{
  "head_dim": 64,
  "norm": "layernorm",
  "norm_place": "pre",
  "attn_scale": 0.125,
  "init_std_qkv": 0.0389,
  "init_std_up": 0.0389,
  "lr_head": 0.0102,
  "warmup_steps": 200,
  "doc_mask": true,
  "dataset": "wikipedia_en"
}
Each number is 128 + 24 x the weight over its row's rms, rounded and kept within 0 to 255. Layers, rows and columns count from 0. The size above them is the row's rms in percent of the matrix's.

# layer 4 MLP up, 1024x128, rms 0.24, rows 1007-1023, columns 0-127
size [107 108  84  99  85 106 107  95 111  89 106  95  90  93 103 107  86]
[[125 122 134 116 122  85 160 140 150 144 134 134 161 116 132 118 119 138 135  88 152 111 154 124 136 139 194 159 146 123 128 120 145 125 130 128 153 108 173 176 156  99 136 139 105 116 132 151 118 114 157 121 142 159 112  99 116 121 132 118 124  80 137 145  71 148 115  97 132 139 142 132 156 167 101 122 104 108 151  92 158 158 151 104 129  86 145  98 112 124 135 153 134 151 131 117  72 124 108  91 152 115 145 111  74 164 103 129  82 142 120 150 125 106 118 169 143 138 123 104 135 141 103 141 181  69  99 136]
 [123 108 132 137 147 116 131 154 114 116 140 135 100 115 139 178 114 157 171 111 104 139 129 125 133 131 161 148 104 117  86 113 111 128 133 140 104 157 165 147 136 155 139  85 142 134 124  97 109 105 133 125 131 120  70 121  96 162  78 144  71  99 166 156 127 101 144 126 117 113 174 136 149 103 147  98 210 129 110 121 116 150 128  75 130 101 133 124 107 101 132 120 103 122 139 120 123 125 114 128 132 137  91  97 162 102 107 136 122 129 173 154 121 117 153 175 129 127 186 117 101 112 133 165 141 116 131 148]
 [116 151 152 118 109 173 112 133 113 180 133 142 141 139 140 127 135 115 109 173 171 117 151 131  85 162 128 131 138 115 103 157  96 136  99 151  99 145 156  80 114 110 142 148 158 119 153 122 165  99 124  98  94 113 134 125 145 101 128 105 129 121 108 102 149  93 146 137  99 119 172 114 147  95 145 129 104 133  79 162 124 171 115 118 140 124 128 135 121 127 121 188 105 122 134 113 149 151 146 136 146  91  88 117 108 137 110 179 124 122 110  53 155 125 108 142 117 143 138  98 133 113 137 147 177 111 136  89]
 [158  86 134 115 138 144  72 138 129 166 122 138 136 139 149 107 111 112 159 125 107 145 140 132 115 106 168 149 139 147  99 148 130 133 110 122  91 140  80 144 159 121 139 115 176  95 161 122 154 116 121 102 123 118  80  70 173 128  99 146 125 155 135 184 160 139 119 139 152 143 162 125 115 130 134 147  93  97 142  96 142 115  90 102 122  87 148 113 105 146 109 168 175 150 113 137  93 164 155 112  88 130 124 151  90 133 126 131 116 109 124 118 164 151 121 129 154 137 106 113 116 117 160  99 144  95 152 124]
 [154 179 116 142 168 146 149 102 148 105 116 102 147 145 107 156 151 121 145 166 139  64 152 133 102 142 106 157 121 126 169  91 124 105 114 133 134 164 102 117 112 108 117  87 155 117  95 135 148 139 135 111  76 123 181 113 108 115 169 118 138  51  97 140 109 152 121 177  98 116 127 158  99 142 106 107 130 162 129 166 145 132 103 137 122 124 129 142 142 141 127 115 166 118 121 126 104 116 104  90 145 137 150 135  93 131 108 135 142 116 152 117 163 137 114 148 101 164 121 146 129  97 144  86 134 107 137 121]
 [153  96 125 130 130  97 101  92 150  89 122 118 133  73 128 146 166 109 158 161 163 165 126 133 136 129  94 125  94 139 146 147 139 158 115  83 127 143 148 117 104 105 158 142 142 126 126 150 127 177 163 143 182 109 129 142 105 153 128 142 151 149 130 128 102 121  92 158 116  72 115 111 144 132  92 160 133 162 112 112 157 133 144 106 156 117 133 142 120 156 169 138  89 129  98  74  96 139 107 111 118 144 103 140 150 131 149 105 144 151 166  83 171 130 166 127 124  80 131 127 123 132 127 134 113 144 112 106]
 [149 111 143 108  98  88 124  88 144 132 167 147 150 109 168 154 147 151 114  97 157 124 173 119 141 120  94  91 134 158  93 156 161 142 164 111 106 108 104  77 107 154 118 134 138 136 143 104 158 129 124 172 103  95 178 151 130  96 151 129 105 109 110 108  61  77 125 140 120 103 129 158 126 125 100 139 151 145 110 127 155 153  85 147 135 123 116 109 144 164 140 151 149 106 156 111 118 135 127 114 129 117  91 114 150 117 168 152  93 126 151 147 112 121 149 133 111  96 149 123 124 136 159 110  88 155 140 118]
 [117  98 135 172 124 106 169  95  86 149 116  98 121 100 102 117 109 115 119 139 145 135 127 138 118  96 158 101 126 170 185 127 146 117 143 141 134 110 121 115 178  60 105 104 128 112 158 107 163 137 106 134 155 128 141 119 110 115 122 129 107 105 106 151 116 110 171 157 119 151 101  93 120 133 176 155 220 108 119  98 141 161 146 131 118 149 118 102 148 107 112 115 101 119 120 125 178 128 133 137 159 114 160 134 120  70 127 158 129 134 119 135 119 127 110 154 116 138 160 106 111 104 135 130 120 131 141 125]
 [139 134 160  99 102 116 116 158 104 110 104  95 149 191 107 103 106 120 149 118 106 159 125 101 166 153 130 127 120 162  87 163  90 182 105 107 132 163 107 111 164 109 114 135 128 145 144 140 148 139 134 179  83  89 116 120 130 123 149 117 148 143 149 125 157 113 129 132  89 107 130 193 132 138 132 136 147  80 115 113 152  97 113  95 122 102 110 123  92 125 126 129 120 138 134 156 100 164 130  90 122 154 101 154 111 162 115 184 174 138 115 163 132 131 127 130 136 131 123 128 153 128 132 155  98 119 134 102]
 [159 112  85 131 100 193 150 133 131 162 111 134 120 100 122 149 116 149 106 188 128 143 122 114 118 125 147 139 154 123 153 170 130 152 156 183 118 137 130 135 125 123 158 154 126 132 109 102 110 145 118 119 145 161 140 121 142 121 108 174  73  97 129 108 106 116 120  84 174 114 139 115 126 147 146 122  99 135 147 131 168 141  97  86 126  63 129  97  86 120 151 127 113 125 122 163 161 150 145 104 141 116  74  98 128 133 114 101 109  91 110 137 141 133  99 132 120 117 169 106 128 119 151 151 137 160 120 105]
 [132  84 125 132 115 166 137 116 179 115 119 160 122 147 135 124 136 134 174 141 110  95 104 174 121 127 107 152 113 133 137 133 125 119 143 132 119 150 163 107 120 138 132 157  91  91 130  97 130 128 108 171 110 177 150 113 127 164 121  43 125  90 153 108 119 118  86 174  93 111 177 153 125 118 151 162 125 147 149 131 111 145 111 109  97 117 124 159 112 126 168 121 106  73 130  94 156 135 136 155 155 133  94 120 113  93 134 125 116 168 159 114 128 138 149 116 164 122 117 131 127 159 110 113 137 131 101 137]
 [151 133 177 136 111 110 102 150 114 144 113 153 115  83  67 158 125 124 103 138 131 101 101 126 132  87 112 173 107 138 134 100 122 144 139 132 131 115 138  93 115 113 135 115 130 159 148  98 139 120 132 156 110 124 128 146 154 142 113 186 151 116 143 119 178 159  61 118 154 136 109 147 102 135  84 200 129 115  99 104 103 135 130 106 167 113 151 101 111 115 132 133 154 124 149 112  92 101  97 125 126 123 107 190 139 138 164 164 165 131 124 133 127 119 135 126 171 148 140 130 129 146 138 118 114 160 106 117]
 [139 109 141 114 119 145 154 156  85 133 139 128 130 150 123 164 141  76 105 130 107 152 117 102  86 110 128 143  98 151 126 104 129 101  85 163 164 150 161 145 132 110 119 148 124  87 113 159 149  89 155 152 121 130 109 136 107 153 132 133  86 144 132 170 117 122  98 166 131 149 118 117 140 175 100 103 161 154 132 156 180 137  96  93 112 157  59 105 116 124 106 134 114 120 144 141 117 104 114 129 132 147 152 158 119 103 122 136 128 159 171  82 140 107 110 102 119 186 135 119  99 135 143 100 147 125 125 145]
 [112 131  99 131 176 141 155 109 154 127 108 146 132  82 161 135 172 116 166 160 130 122 115 120 114 103 130 141 116 150 142  61 127 130 162 133 172 143 107 121 129  95 177 138  84 135  84 128 121 131 120 117 110 128 102  73 113 134 147 127 179 131 127 160 158 121 157 113 102 115 102 120 123 141 121 118 147 109 132 127 154  95 104  81  82 133 139 134 135 142  93  93 136 100 137  98 145 110 129 142 108 143 139 105 140 107 116 175 166 100 134 122  96 107 140 141 166 118 201 137 138 138 109 137 134 115 149 118]
 [133 140 119 151 153 135 166 161 145 104 124 122 148 102 122  75 116 102 138 129 139 142  89 128 132 105 127 163 138 137 210 128  84 125 140 131  40 129 124 110 126 131 156 119 126 150 105 164 130 141 111 161 134 149 167 144 143 134 145 121 150  74 115 188 160 105 143 100 116 125 140 121 108 120 137 141 138 166 115 112 148 131 154 118 114 127 110 127  95 112 128 107 151 148 124  85 100 114 101 116  68 121  89 125 152 129 147 129 140 159 126 157 129 129 104 141  98 158 164 118  99 150 125 114 103 107 139 137]
 [113 119 106 134  79 145 118 119  89 132 151 109 114 122 137 181 105 100 148 139 163 105 146 162 115 155 128 113 136  97 121 112 149 138 183 110 108 125 125 157  87 152  91 138 106 107 143 166 126 115 105 148 134 117 152 106 155 130 145  91 138 140 105 180 127 127 132 125 137 154 120 160 129 127  80 113 111 153 151 125 164 202 130 148 127 159  97 132  99 110 107 126 117 149 134 121  50 142 131 165 167  98 135 126 163 111 130 118 186 114 121 133 118 125 139 138 148 146 101 137 113  99 109 161 133 114 129 143]
 [159 155  61 123 135 105 111 100 156 114 105 115 141 140 112  77 182 104 159 111 137 138 121 135 130 149  95 164  98 148 105 125 110 157 133 115 127 137 138 126  91 139 110 103 135 164 118 113 146  79 150  95 171 128 122  87 150 146 140 116 117 143 131 124 103 125 105 142 148  91 158 111 135 162 118 126 164 136 105 146 134 140 165 167 122 102 153 125 141 109 134 136 107 133 150 100 136 111 156 101 135 139  97 146 112  74 156 170 133 135 122 116 132 114 180 178 120 143 116  85 107 142  90 111 146 140 168 152]]